config = dict(
    num_hidden_layers=12,
    hidden_size=128,
    num_attention_heads=2,
    num_key_value_heads=1,
    head_dim=64,
    intermediate_size=512,
    vocab_size=1024,
    hidden_act='squared_relu',
    norm='rmsnorm',
    norm_place='pre',
    norm_eps=1e-06,
    positions='rope',
    rope_theta=10000.0,
    rope_fraction=1.0,
    qk_norm=True,
    attn_scale=0.125,
    bias='none',
    tie_word_embeddings=False,
    parallel_block=False,
    init='uniform',
    init_std_qkv=0.0486,
    init_std_o=0.0603,
    init_std_up=0.0695,
    init_std_down=0.0695,
    optimizer='muon_hyperball',
    learning_rate=0.00796,
    beta1=0.95,
    weight_decay=0.0,
    lr_head=0.00763,
    max_grad_norm=1.0,
    warmup_steps=0,
    schedule='wsd',
    decay_fraction=1.0,
    decay_shape='linear',
    final_lr_fraction=0.0,
    batch_tokens=16384,
    max_seq_len=256,
    doc_mask=True,
    train_tokens=122800000,
    max_steps=7496,
    dataset='wikipedia_en',
)
Each number is 500 + 25 x the weight over its row's rms, rounded and kept within 0 to 999. Layers, rows and columns count from 0. Numbers have three digits each. The size before them is the row's rms in percent of the matrix's.

# up: layer 8 MLP up, 512x128, rms 0.0694, rows 135-234, columns 0-63
# down: layer 8 MLP down (transposed), 512x128, rms 0.0693, rows 135-234, columns 0-63
up135 106:488466472492541521474482520436456534484483511493510509497483474510528464463499474491546554481523465514514474476478504517541558507513491560479468548530499508491497484519518518448503521534485471
down135 107:537475482515501459534522495504584495520493477532500487490487496471525521553482484509551484527499499500495543524479456550508508474502500466495499473466522483523484520509538442504481456518501485
up136 091:498482491493504472507492573513499462517480487495507479510474473488504515529494490518465518495470490478506498472484517496462522528549497471483512550528538539527498484513560461499500503532510480
down136 097:489530491485459467457529468512527533509509477498454483490532485514473534497513481534514520493498468494537436509503498480566514478491488497554496477494528518510452507498469522482460481468512515
up137 101:462474480456513534514494437524510499492501503504484496469547518499553509505489508537491518484504483476518512549468457482551495512512504451509494512511506496499483502456480459466474477523534534
down137 102:499534522477492503513444465514467496495527499468507530499502506503553503483495501543508472499530490541486508466493501516504499486459491429506540475490503505498508540457515546488490481521487475
up138 103:469495500525509490522541459539525518480519488547468535445482510497488491492508489458512500497465489469478493529491480543526479483473532535473494480499536519506527517513518474475547481460491515
down138 100:465534499524492472546476493499514508515481499498476518517513488523483529481498424493468548504487511489499487516551505496508471490526497500485485475448493540475471463466490490570447492475505499
up139 095:554504512485547535496508472480506488536495512466487500510515524491514497521508478496519488479506512485547537482496514473489524547466512524503513515524474485529523500513489474470505488492507465
down139 099:502499511510503514493498488527478507497478533508496471493507477462474503485518500516463506482518470518497502484497524523519504475534475456493469482485508532444490482468492526498451525464497544
up140 106:519423469491464466505528477476500511459541490483484521455508478490483521453467542503506506467545536513497486489543491498497498475485479449535506470525533478537525483499482480538502470488503477
down140 096:492497512523454484501485522517549498496468472519481518498496492467499543497524517504513474521532510490502508500512525452479471498522497540563510525511514490502517452462507564500495471520527434
up141 106:518513544538512498551500487502516511503482466533495514492466520500531479471493461480468467503496463468476526513439503492514498486488510511503510506526485536499510481492488484471483513444497540
down141 110:530511480485520502470492502498510487545547494519500524484524486474465485547431489544490492471518472448466486455549523486512521488492519513512513526521426450510456504508501511514464476481474449
up142 096:503487486475471495541516503486524506482517501499502540532530519530498543519502534520535488527515498543494513505487501559506500451474559515495499476503515455496477491502540485508526528515516499
down142 104:506462499523515496455513501507470472516512460516532515482510493504526456517522497476528496454543489535512478476537466460510510514546456474501508522434491531522505485543515533489490516510453537
up143 115:544506470521503509481442487496459512489545502516519510493486476536527484525533477496537496464506470497527517479515474435483504480535461487549494490484517470478544526525515534521523450494513493
down143 116:452507528492459503533498525486499460483481500493518512497532498476519496499494537506478450499461519469482495504524485516481509508510505544458471539478494477453518468535516476457541505490501493
up144 094:487468526485479489493499461520470535483487489485511467478504551491503482493443519491476507498467492475502526515518482448524503490497506532498516550535481534483558500464519488437503477533465454
down144 093:476511466518503496469482543502495488515534545485489504472524475525459489525515462516532539444518490494503466468492486502496589522534471463541498514511464493475450556483489525484486472515508541
up145 096:492496493507477506467501453468514457438475480520515476498467542497500492524510534494480519487480534424500540498506496475475532518510482497509507521511501507505484470479558503510523502510501531
down145 093:478518556468498473485479522485511517546534503528474508494505492501472489526508502527483526428506497513493479552513481509515489562503523480461521504481493510498489521484542470513479441486527466
up146 104:506514510484460522455491537526506482472483523488511565525523494493546498468472475500470490516520527508495587473535501540531483487518512470527527500498513499537520521483514516520521501483509458
down146 098:482531527530522506555478497480512489478484437473485498494494546475467507493524504521563509470485477476548534512491502487532502529478547534510512511540482507501502467515530486506510515520469563
up147 096:465530480497459471527493464493483494490553521473477463485466478523519515529547525506546501524496500480524488524480536421516487487487499521535459453495494506511485540510502499505509513499478530
down147 105:522530515500482494490526479458564494498492512478483506470481530517488458490502539519472535508568460511492503528523525477412434497477515548488542508498499534502475498512545489484463495513451498
up148 098:470529509533520556500494507514525462495440499522486540558487525495524433511561446466505493509513508460497529514517496471497548530510482520496524549480508509500507508490528538506513475499477481
down148 102:461482468478533480452529499492511522491504533476510495463499499558494518499471518515530549472496507528495486508512493551461453493506535467538477516487502506538467469486516466506505524516519487
up149 113:536544470500501541530531508491483469524515488513573494491519517504516505487476513512501487496526561515467510456530520469505490483494521500501465483523541527492504536480507514530494486483516484
down149 116:471467472494456497540501472482519497522493495494455515469478489492499455501502459516485495508512463501525518459458502520465542495461450467475513518507480465539478480486523482514514525515515485
up150 086:517456498513498499497478474531523507490491524473462482457502446520465546487510567516539524485518501456475527505516509496492450496491457470506506482531543513519531481499487502550485536478514509
down150 094:508473507502476523514544506475496478528507484516524475538519525476431452474483493487477529513493504520528502497505490512497525502493496512532495532494490487512506522505498493508527501514513528
up151 101:532498484450454500508499487457511458503508456521450455497460514513501498480521494484481493493499533482499506487535533546501487465475513478475472457505519496446481466527486475487534527516506514
down151 098:529521503503499524481465510476489527535505499562525513479512492510491501478534453501529534528486466514463546500478513531491501485486486499545508505519481505481495495485484541495509486476461453
up152 094:542518485509530464479529501490453455489535538499502500486499493506524489475549537546507515492530470534504543515530504474490553502539480496493515488510484505471486526496530510504499538468545546
down152 094:517503501480529473496492508535536477491444471479514505516518504545541500511523515497533456533556503487494504515471519539525459489525495525496492476474523500487515477470474450460481482493526465
up153 109:530493479529448504527516502555477557547502511500514533483472511511461481469522519514501524538504493516476543505495520522503467504508472495535480485510501493458524539486523509524510527517499538
down153 106:495504488490486451457473460482513553522488457516499499489485491468526489508513484498497465502539506502503514547490517487485547538500501494527480475494488516508504474509496475481524511511455431
up154 104:499470492492544556487473469506506514478468513478525526484545490515524490505493540462515501455484498484518504501498485508481512532503455471468462520460520465468460528516488509500492533495431477
down154 108:506531555503507462475492515490494495523513532534523526498487470469485522542471525512462496509517489453501507507524520517523527433469508475527504476500480464519478430467506477481531511508515544
up155 098:484516492516507473483533471479518500532503488484513470449554504469541489516505529499533497468470514490522489511510497444508505447494525507512494495510521491538493535457518530495528518502504508
down155 096:490514527487489476483486492512490528512476462495499492496519499473489545496443524499476449538492481498480516543530528504513501453523489495505499485449494496463533494467488520468504496510455474
up156 086:520489515540493522544483486490497491474456497514452555510491490500512450521541503455493522531498485464502503478483475509517522450497481495488486524521508496473517483508507490517487562513492469
down156 082:505504515463480474482509489476543484490499522476524451516527509491493470451502509451447508509480512521516481501544538512500477504483484488520526490543481486487513478483487502497483525490484484
up157 109:501522523487518496520481553493533479544538505520539483506490479501516498456469485432484517514508522536485513496481483523528515523454504462504491500496489496454477476510427503521510482509483525
down157 100:477528519499507512503478482466507514484483509468491512526464444496528501463461533509488475497543445506493496490481506555502494515492479509463487538511528538472535516457474507468516520498520489
up158 101:503511518511507524463482483449509438502478484482527490491464469513501465469511504539514515459522479458506503526526486500473459497463453491514498500510524512473506486516515518506509493501512524
down158 088:475498457539534495467435463510524471489474471509531518513457456511542522518543489515528441530472494509507510521493528467522515493491456537493476474474495516505498512516483493498480499473461531
up159 111:528543470497508526481465522470497558486503498487465495491494490444507503519505477510555557496522463477504516511514465554523524478499507448489485484489525498505486488468550508493477512533472522
down159 113:452509484509500504490503470523454512514500519486533505475488526505559510519538483507462474500499529506518485481510453522478472508488547511496515524503492555486491518519484497491517512512542518
up160 098:449509520515472530465505476444472487490493556477514493484483512504485518482492497535502494533565469489506543489477503457484505483509521508545516522517489465556480517485528488523507518466504501
down160 103:538500480500495557507488509510486510475495492533515498473535447519479453491513486517513442454515470491490548502493511463475461511442506482445558491505524482540543498518495524499507492527536488
up161 101:506517495484508543443481491426489483509475494498514513440535499555539549471536499509512542532501499509509482502496512497517525494493481542518514473512544512463463536506475441500459482536520508
down161 107:523456501503480461495472528505525462508575527443474460509493477460499507442509517515513478479482526499505536509552533545554474529543516524506508493487486527527479508537534544508521517492496518
up162 096:497490477499518527468520525551480490566455506491484489529462528507486521499508506510508516475510486465462532467495525490502542503453519475515501518515495474520507533505535439536516501544517499
down162 094:521477530485479516488492497463522464456504529489519525487530467518512508478501510480501511496494495529523553493461489456519491506488489509482466504495471524507494489495479529496481440454469468
up163 096:525471479476549532447479478533441519505526475496491478490521496518498550530494511468508489487488505512463501474474514490539461498485462483429438534463511488488492472523494472459519483483497489
down163 103:494544501512512472447519496489517510471473494478488523477461504479504495544488488518507456532528503486487474486492454521496484508523501434493489450487527501489513455509462556522491512474515501
up164 104:503488555487475530478462523537501483492483487518493506468485509496558488527502483466495523458553510510487510472501531480506509529467506535518538481497496455523486524464480526498500470514530470
down164 112:508494528513536489510546506515467505490552507515501540503494462493439528487500495500511527513466490478472484506502546509496457488505525461451433499513494452505482500518500437508505559487447517
up165 110:548513502531505531531527494511462518502491525537502485514470525516473504456504565487516559492535487489523498526495517485536497483506509515502518503459506481465515522491549490511481523549472475
down165 119:498534441527497506498519447515505511483504518460527460470496539516541509514511532490499557506473523489501473494476496519481533523444480517472496507526525470531537498494444536497512558494478531
up166 100:530503480508493521489485514530496501543521494461487461467479499521506517517484540464512495465531474515449471515480521525508517501498552534482505503523520467492486524518450530506454504518540490
down166 101:497526508512501500491521520482502442453489528510434513529495486505529503512472510564528456481509506515505484459492506469482515521510484479520476514522515526506508527491523482546525501436478463
up167 101:528504500529534496433518519510469495481486484485527494476530534486460498521495509460484459513516509502529484462459495513525514472515491510459506507497540504505470512479468475528510530528510495
down167 102:478459448471506492499498437500564515497494519514503477486532520491495497474476526502478468491498508506498522455530500494499450541479525500533521467479507502520487496463512486517456512477541515
up168 111:510507477523476491451503482473481507469504522517504502515520442474485513489535565511518526477490508507489518526536492524483469509496472504524499470501564487522558510525489482499520463527515476
down168 092:525486499530501505495466498514493474486501479531487509527459490456508515518500504511511484488526479516476555513520477500475492446468502529517466521533489503511515513496487496503513494530532462
up169 088:469474502518511491482477441524487520498474522523532526471535488444493479441487483485471509487543554498494504485506486486511488509503489492493460482525492561511440479462535510499514496483500507
down169 097:528510490514466490500540481495501464471522485489549450479507532550480475519533505495533480512489457544513501501476511495473505454489520475501553499474509463498507514531464500530524511549555496
up170 107:499507493539474497510504529486536516490503489480504473496525501519519512460536503490538481489514541495462496484475520477489491517510480496545471523476500478498484526517452512520576491466518497
down170 109:517559524480510521516470511487450534502506481550518472519470439499487494493528517493513502530503464490523493517523477552522468485541494485498490454474512508478474529478499466496509459523503485
up171 109:518525521540493514515488571469494452490494502517505507501498475458512498490558476482537498467468521543537492477556524552492506501489498467446467494479507494512507505556521490486510504541530483
down171 110:474463502504474549480450509487505512532486496523506492506508507491518475474482550500491487511532494490485503486462515539537515493544523470461517479495547490499493520465442470535499478509530479
up172 096:520523501501559551490520483498478489481532537518484493539511508489466495501552545508533511517498497517544521515487487520481557489502495488534516482530489523559514469528511502484487518500486512
down172 094:563480503462499465467467508527505469491505497464506509510513540494471503487457459522479479494489484483467551513510555476487509499471506513463550541508519487492559521510479508499505512506484449
up173 102:505514510525506496534519472512481507493518520477487501469491526473527469482513515529463540537477507494526551517509515499479523493507522505526530497544514471502536530468515497511503536507474482
down173 106:506507512501475456476510497464491509538466498547525484529506509523476554472510518493502558493514505496481484504525505510536504505510502506433472503485476477505463475484510543521494453471486481
up174 114:513485445452553455490455434466521532497465520539507471511497501534457496507481489491552503485511509504499535531505483525504475471522564505466466497526509495483514516531521474518481558518459493
down174 127:492505486532495443525554519509506467491482520489504529502469511463488505507487498480470483462556534487508497501532546505526549481505520454495473467496492495530477521514510506490517539498531508
up175 105:525468521508493493463470502570491442468551523515479499471501478504522553493504526508561516482475483503469485458471484474487517490494473539527488486544494506523515481470472494546468459518494465
down175 100:555525505509514478518511474450490524500548482509554530530442502504465524497465491512454477529478509486474524520518503535469478499507495531483529520499525482454495495510499504495501519489552540
up176 109:532494481517505501498486454501509496510510500506503476516546503496500512488534511503487527492528499502445470526501473476507441515490487470509490487474473479503512484483483470533499461442493473
down176 105:516553518496495485484508528508480492506481502474544543510481516491487495550491517562526497496444504548531498525479510485457483515487477470495532510539515493545458506481440501511518507551555503
up177 096:515498464566490490481475503517502483553464525491447482509500472517472474485519481532499514500471500540547487477521489524485485510518494480543474493472490462501541507537472478502483469482466494
down177 105:474543509522469504548519495469524484498512442519569555501526522472524497522489468516463523460522515483503517494488514497496505490533525523468528547503515522478484520470540490482550493467507503
up178 105:484483498512546519504502489514546519480511490504484518469521468480531522464513543479502487507516534505509516500473480483498498519491468469509509511508463444481496458501483514496484489548496477
down178 092:513487566507502472493477527480516481490515491494481522579471470485465487469478508523535479505480498513533480520516494496524509520464522497563506492536482498517490490479486518516507479497473497
up179 092:517501510519462479494519490521500539499466484514468525480504470510512509515520521505534519509499498455531536497519470490531483483518500490556499529492541501521483512518518486504481534521472505
down179 096:484484560499531473492499493467465470515479523453518521520509507492447457499528489481500515482470501493474463475484561478460553515514504454449529514535520475483536518510534468492498486511504507
up180 093:489500462501500488493481492528484517480511499515492475573488460509555482540468579543541507468487494482495484491474487498519515531493524471519559499513519484492530530501492532517538489482516526
down180 092:455512532503486500474559509497488514514511520493505544492487506547524543467523478511496524524504501505513515517461493462515477502469460583503530530481490522499507470516500507480490505506533511
up181 109:489472480523526495498493472485491479468488513503462473479491529526523562481514497494516486524534479509525496478502539480464536495494499536522503519496513473492497507527509497528523494475472529
down181 103:530502526524496536482471499519494505523507509474532546517519462495489472536483472546523485521530513472520523539484496557478477492526520470498531535481502543518510501512448521538511489468468474
up182 097:484428512513483522545519478515514470474494487536505512498494499556480513484518454497530488528483479453546487495514500487490463532490544482486503472496487486529533554517514510455525534489482489
down182 098:498481467504521498522537488489500507518438516485524482504479486469505468522459502510497521492523479548482495494431567530453529496492468475458485522490498501494498494481503509519534537552517500
up183 104:476470507501507494525477476512473500483494488497493486508530459487496455546481495509545525530491518515481502543504500536524501572501503507480468509537571465500490475481507523512506492483493492
down183 101:511490518498501528477506506473520488454515521487462475444486480547538506503521480518491532472510469497533498488506491529500480481528547513506525518529466554480508525522482484513509564519473525
up184 086:426486496480474534532463466501545475492498535461496509482515488505516459450487503492486547491491456511549487518477470480497510518470501485486515501527521451537557529515517499458515508480519477
down184 089:506521500525535492474498494498468534484487515557501520525509474496446533463503471467497553533479524483498514531468508481491500481501495535476511489480489489507455460516531492492522502514461527
up185 090:515466512518502433470478488513513465490515545536468524479500462508477504534521526501470540468505469527532489493472507509538515528488532525523471481487520494540524471519511493480480525522433477
down185 097:518479509496488534500506472511522542518530531530518480473548465504478524487500485462503464497492506490467488539511523532495476529505500538476546498513515465411495569460488459512489514486541532
up186 093:502479489504523484490485532487530523510519493496517493494478503487505540520455463493497524452498520502496534471457492509500523493518461459481496487556539474495476553468534497511546470480475487
down186 096:506499541498511489513508509529495508510508499461469523497454465562519527475471536493480494518506496510520487485474475545500463457519519511485519529494504528489526470507524481499467522484459484
up187 092:457524493496481480512509526484475479508494511509523459519543446511535499499514500494493529513498497439531527496564506474520511490464489477572463461510487469504533519501500513497522525503477541
down187 090:539484509495481509468507502455484503526483496501484519494501479518454495500468513490492492476495521503447487477509497539495486481478488519497533547509451542487460482495506510435514497487470481
up188 097:493528469489502514469500500488469461512502502471517499499472481527523497515472504466531501521560550475497524477509488506518471507458502504527467481522510501512533558470513514562516499500542508
down188 105:506497505507491491485486485498523483496513512506486476522453543487491496497511517519495521478488534524505517461530502435483522482487492481500543503504452446444515509449532491527518523561550493
up189 098:536480484520520507448512509534493468504493523535468482450524490493525481530455458511534490512517550475514537487485529440534521534504475504530485497501508486513538473505474451496509499517498529
down189 120:490524499498548459501486449490545535500555540517489537458472503496455460497483490516475478520499491489520492497488509459465527538497497480519499496469477496536549472524503469496520451521529487
up190 099:512519515526526508504502540524485522490459499459478477496499468498514535435465497502509484491513520549556496483448509479471517482493566472507468527467505542490486525485491495515490521506487511
down190 090:497481502477465480530486482500482501518504510497552511515494529492486521446550544490508480509519518555506473484523532534503542512474526486498469494486492452492513484498516546464531455494479515
up191 102:522466447488501531489524483509534479582496500500520510472520517501504515483497482505487498503475495518520502545528502477460524483512494502519511526529536490528545452513503507523563501492485480
down191 097:496500498515469489489504503480501489474442489482516529509537432487455516545478499481527467524479511496529482486500513515523491538533497506490487484446503517453499499462519509517466506516488490
up192 092:509451508478525507520528520499500522516492561465526511505506497544455502477489562510460495516536484510500502493478499500491483492550514468450488523434490498511475514523479506516540491488516509
down192 097:502505498488454501519524528502498505553538471515443478457501494502527489489537476465471484504505497485485525496535461442517497511450513491506496498515493510508497491539490538514507486477517433
up193 105:485523489528464472509493490471507511475504511473469542503495458491485505466496529496534523494559504506477505484517490528473476477484473459528471517514495473525487481489466494519449441490466467
down193 097:475475521495474521473539453523501510528518494484505529489469484497468536547498518500486510529491479511459515472464516444506501519546485461519516500530561488513520518523482521492482508471493512
up194 099:514500491548508464514507510455476524508501503482501499525545520509451470510511509510447514496516507506512529508493514504488491520535468510472484488493482494483488524444505441539523504510510499
down194 099:473486530523458529513493485482491515435487476496521508517524474522537497496540463507483495527509541492462475506482465494463524483485507443467509514477508533474507502531503504502470487497547493
up195 100:555492498507511508540494494505479477521483509492552480520506547490552523526480521481526514495487496541474520569508464467467486518491503471492460496471524538479488495526513516532526520520490459
down195 095:510532470498487521507500467442523499483496539471512543534524450498472512462519514509543467511483491487454502482512483532527489511486559492517524482509510473534509535506487546529437492518516499
up196 112:518479461483514502483480472487514503520498492527508478463491485535544479514493480474494466486498511473472464519481538505519500539454513465468474532454487468498515528435489458532472452490458498
down196 111:505506485537499510524474506457472545505488461518493495487503520514526488511514470478536505478506479493505527500495523478526515531545530478492499465516474515532520461496462510445563488464516485
up197 102:525489478515512438496512472522539514514501560487439473514551502483529442511542521507551466516478502477453516544478460496515492508517509523491487478514493506513451539512499485536535499523507501
down197 099:501548500470527500528456447476471469478487482457440476507455482517490511474500471493505550518529511486453466515506494497495477495520491471461458498529491511498491466489498495501500560496509482
up198 097:511488492515441484514485497516491499519450488498513497510516527504509532524485497470485479492490467460524540537504496480540492509478539482524543540503464490488523477499535511476487519463512496
down198 096:526481483439502455432491485485535492488525498478501525493516489513468542507534523452457482505512513484524515455530504483458514466524461484514481474510524458523530503508482475487492463493493523
up199 107:526511498564521486487499491528505483506496504487476475548518504477498496471507488465476511506494482493503455493473537506498500506524463500512483467512518485507501531523474506519568420537527497
down199 109:483506493483466498495473551521489482530507505463544493487477498493469489499467483523502469496474466512524527509483532482500542482440506508488493524515529486489507492473527495544417523475458511
up200 111:509505552483480482500458522466465487500455550475493532521529512512489502479510478480473524499505491433464507505517515509534490532510522464528488468498519468505486530530487473488512522517532482
down200 102:517489534488477473515522476517512489520480485493448535513503511533541532499517413476544456484504503496478486569529483511474522474455537518482498487497534476511487509509450538478485464515542496
up201 099:503524483480522476516523511490505490466488492502515460512477499523571494485504502510523569471554453516461492513465513518510501517451493563522527470495484515532492503495514530498495475501537482
down201 098:481501519504489479492471508508522502532478520529447522502499486506470472503498524547513518531534551520461508511488520509499486507519507503503496446494492467485492486461516492488504536496456525
up202 106:474489504505476489497497460467464463460478527505501460500497509490495491492449463486494504456542480496524524506517469512523481483440520450518466534472529486459487480489521479486491466518504543
down202 103:553456456480507488468505529510486482514503540492507475520446491524507462533509483511484515526473476507495485502500520529561540500541457539480504451521505481524512514521529518484493503480482464
up203 100:518461531495499496552497535484468461481465478464494546480466486516523502460465497507541488499498497533527515495448538481478499498444516519522477532500532472524549482476480499515516514464525486
down203 100:508477539508453454519501517470484457531510494539493533455498515518515494463511509492461534424504462477503526534523473480513534502522489460487527477520478520492520495516498548502486473505513487
up204 101:491451524489466530554534521487513496517507501510486496491554486510491516451486495520487477504530520527499489503521516555533511468492514489484474477474522522472504497473527549597533466502482493
down204 106:481502475490521460485473483498491512473472477476534506482474487505445491527483540490498510468540512478482524484463485437488468539560464541459543507488498512501461493560497494510526498490491502
up205 094:486484501506521476495488469494540478512488499490469498468495519517504523489477506522521485460493496518427528483532558485468509515462491525508491475564550511504559462488505522497491493491539505
down205 085:508518523462468497539473506463481464505509477477454501469501530507437509519528527493462506469461513496530502489544505482495514492503486492497468497519478473512509539483459523464540519506492510
up206 093:488479483523511474498545506489474497464528468473517487511514506570519496501506561521511543517490532495483481522509483480464485500553491495506511500499502510514512515499551479468484499552538474
down206 094:509481486531505470497499484511519544522500487512495494480509483486513513536529512518498456534466531518513528523480453516529505502481508489515473480513490500504423506445557538478495442513523521
up207 103:543511490479502464507441497526496487534513491558483454513507485491529527443510493508484515518504495484470498505537476538513481471551497456517430479503472516523507490551515474512503493535496469
down207 099:527509503522512512489508522507441499519570484455499487535490471473537464455530474507533518494467487479486464497472514492499511517517506498490561528467531574492491497511499494465488474549523496
up208 096:477484518486523533528516490514472510503514502478467463511524490489537460452500534511498507479500495515510487467569536536461501483462481508481456522500512451505522472485467499500490473503474534
down208 089:508537487490501527480491509499519514514488499492486504494489498485482554514519465487490487537476520496510534532485514536506475499540534452498502476505500486502505487480516566516528512514455509
up209 105:457451517491537522461493496487483481533473522525491473538533495507504494494521470485538527475529485523476544480535485498538510481516523503534450523473502490483472533475509535510455491480537506
down209 108:515519477476488518524537467469515498465486504471496505469553453531509519502500469492510539518537485514494499482432560493523483510538487517461546497518516520504544498528502494556512539509481490
up210 099:509476529490472477503477471462477490487508449444470524524492499494549528479522506531511508501489477531510549514488490462482525521506510516489485517543542462451514481501488504474514453536501434
down210 096:484520485504527503521527480520519516500467521555525509462494543488501467502504531457492507496526521509535529526500466545462502455497519515467521526533484499525534526477483479460550513460522495
up211 094:524472491497501511501565476540482477526530491516478498477526528475496507480503524537455478498498498510499504492460499501513516496513543523462526521517508492516418541440555510511540528544505512
down211 097:508481508503468525483511519475513492487504455530475486488498446501505484471504470518488491501473502509509514487506500507502506515540527506531445435485508520545500510495488474499547515506507507
up212 101:485545554543470519502498455523490479536506541540482534514468516509525531457512460519514487463477524517486491446491497488501490493497531500491489478498514488468498525491505536476494468487523481
down212 095:530535535514491494495477531500489471487483495443496521494490477514438508506432489478489476498516470454518494510484524506506495529483476504483492517527474555512509442481508530498452500496478480
up213 106:498438506498498494495481488457486452496513495490467494503534513516560500488517529529480550480480470503514474460512547464552485501495492538474495510497535486476527524475516529531511522478504500
down213 108:546531549518469457489483456519487489506525499530510510478481464490442483454511505526540482490487481481518508507555498513474521541495514514495506488482470509491478533497518494493505457490481517
up214 101:507533455486503447476494546508526506498535512494522456490434498518521485533521527503551505497532443510533515503459471557494489462515477503537486528521472508506497460487521516517503491487474512
down214 095:517481541482512464485466497508491490484497466486456492490501506496475486528462494499467490514516541526487478489493480488543516509472507492508482469518526522512489499474478532453528547520497478
up215 106:449534517512513516506517452520526470471449513527505476481517526512523537506478500517505505483540512516472495479511484480495457499522464469542480474463533483481466473527537524506513482440523522
down215 101:500469472494512509473485514476517480491480491483512487511493460509537511512469541481516481516535552527556473520504482502490501521452508469491515496497513516501496546541473479507449487523547448
up216 100:504512482553460502522492522465509469504501503464430498516490525520534494469500470514503455517504470472547549537501542511496503463512531487505532510528466495502468508459510494513482508473509530
down216 098:510502469474518469502453505508518495523518494503500470515524456506553482495466465497543491506501490504514515512482484552505543491452536513481521490504509474507551553498495510469495531456511508
up217 102:540549535491524496525465458503520502498487560515497483520482507441529519518501530503528538510500512503506529493471513494490517505521525488506500474505503515553522511514530501526499505502506493
down217 102:494443521525484558508511523501511531524487528520510471534530514528467540505475485520520484528491543510508505499500485450492497466490526504494490533476532492501509519491506559509486559530486532
up218 110:500477511490517525517524554550488449507458473518493489516513575517488468494507540515529524482488484507485514474464521494480517498525494480523463495526486512502473528537456485469508462542484485
down218 101:436495511462506515482489486456536511479504540487479550509493497468537494517477478452465509500484507479493462486510480492535517501437517502512501524512496494540486501470504499467520469495527523
up219 094:523506484515540540544499493489494511517520511547508474496477527556515506492487512517499506502496484473500545513522479470493499468502454468466469509506494480489452551499556428500466502496527504
down219 098:507467471492487495511498508526480496519497558480478498510534421464522538523466511447547465507485499491532506483507477481491514518482486516550494494510456566478463502482480479493516482514455501
up220 106:495467478469481544522515465471493497487497528510520505495480558459532494508509499476545505522502504500500529488461520493496464500485488500476432520480521447471464489454503515498481495500497518
down220 100:468513510473512533483501523528472515510492506515492511484460513501526515505534493496486477499548483456527507501556470520473521516501475475498515511501472499526532474504518491475544531484487476
up221 110:474507443535537476508521516481510532525492485474479548483500512516512537482542492486513520490497495503558516453498517501485454531532493488477484530515498475487517500461516535498544471506490454
down221 108:544510495471493519451474521522498500517474527484470486508493506481461517498496499504505518453502501496484482519489514518522486425495490532530545505476497535514525507529525526495497470494493477
up222 099:533503538519525467497508491555477488494491531503463488450496461519472457462469525463526496490424523541496501517477542505476494520486524477521522521477547466498503505488511519483471477499515489
down222 101:489505530455474475492520503444481481509525481515496541549515470504498489523526538475459527504487503487552463470522513475510479495505495507450494527513463562500478500542530500478519464496496470
up223 090:455462459516488510476493493496453450518471536567513507512498477474529483497483530496501477499522521495507530470451529495490485512474501457536536519533529512533477497512503498476550579511488540
down223 092:525517497496514529525499485473520527518534491466471474489513482529462517516472487521497472482484489488503534527499463514498475458480483456438511491537524522484492443522469543523497453431535512
up224 088:526500500432570549510499487517526477485451506531462489504470499496495533467443484493508507526472485517516520476521522535483530516522473484481510480508494475461522481529483499481487540501529512
down224 091:497533515499470519497489507487541505458494514506480485474533518497455489524506484483485510463502503496432501476504488459527442489433492487489463548516518468508515528501534508527550528538491510
up225 101:511504482511475501513516504463509495516459505502446519496515567508527496535537475495513522496483473483514527517478462542539459496555495463463460485543474513470462517473508512505502447508510472
down225 102:496480505508475505478476473466472459491514463490466496517516492439527513491520507470503540506500530478447492521533525497479489505485481515521558534512527499491488478503501545460454532506448498
up226 092:543473500498498478473461487489476529479500539508500488501492468501484505494519521519490483475480493495506487508534524504540478487475488480475517486468464530522483522472489531508490463496498455
down226 099:503499510489487505533546508513482510520485484523461495495514527459455465468495489471513501495477500518477493479505482454519492493457531504508493542508499494548507499517537487463504549522504530
up227 091:526442504478480469491503510517475505502530527493508524491545502526499537522508516497503490451481542488525466568463449544498521469514472491537528486483503498518466477463498490479527501501484488
down227 090:482530533484478529527504505457526464486509503535560493480480523476516473470459518530531507523532477514486465492517505487496503477515503481479518508516505538495548517496547514467474496481534508
up228 095:504455498488517484489484496469493450489475489514496488504515477537505522507474525551502477521492508515469480527470500469472506486478481518512513495556479559500513502468454517490459493515522480
down228 096:513504500559502484485510522523470463496501509487494519498544517507493509496469536514489501484508518460473522546469500492569522468523477490549495486464534508511482498469467497544494529496514498
up229 103:475485494558519511500540467558476507516520513533395500481509544488501472457513523487483502478482511501471490535496512520513520473557466495489504489563480498494513496485512504469492507490494510
down229 097:498520497514533481511492495507451540477501494469490497523524476487526530512525568506455488491519492561500512484500499517498500500469470484505515479519519495485487524483538488508522496497471533
up230 099:571478526496519520491449497506466508463480520491494448458511552514477505507411503496469504472499526496524505461499505444521526506504505497479485476490500498496542505478499494534500498461469543
down230 101:499502513515480466464498432541511518474508485467518483567500483519506530453505507550469512512514491483523481489541487538457512483478496531501502499504489512525481498517513485483496476500482502
up231 102:505509509526493498497479512521514471460512486530434463469510465509463449489492488498485513502483527505490532497489488461523504513490503524507497475477487500455506525492519489481535479502509555
down231 117:507476526503479528523479535428521462477512514508518511490531518435483524498511480496480495459513496460522473572460521493475492501473520513498469516520479515505496482492523509524500501502486484
up232 099:487484526499473471507463504535520480489513541466511503534478494508519503467495500516562497487468500445517502531510502506481506485489502447525501473511498467462504506470501507476480443510472526
down232 098:498476500534543443547506536543522528525492508511518472477471511534525462505484492454489491546541536466510498494484529525516505479539500505458507466520517522490529486517512483481481497484531486
up233 100:508461511523456514510500484472486460502512507539541491499541522512563476498490519511509499545493512503471468506552493486509455477512507532496478501525501496490537462543507488545482558508499550
down233 101:516507539474507490527473503508520529529486544550493531525453452500483474496491481538482482505502495519495468478491432506510497461507508490489496519478487511530503460521542508518499539442533506
up234 109:498481522486501483494447489513507520489519521496512501487463484515502510503512488477511507433475443493488517498533515462498526517517441453533483473534508451480514504482548462491497499495505489
down234 109:510477497499494553498507521497485492466498478516488485473525530515446476484470526507460542481528564516470517513515527485495521494521524526495466531473474514503525487505531531473488495519515501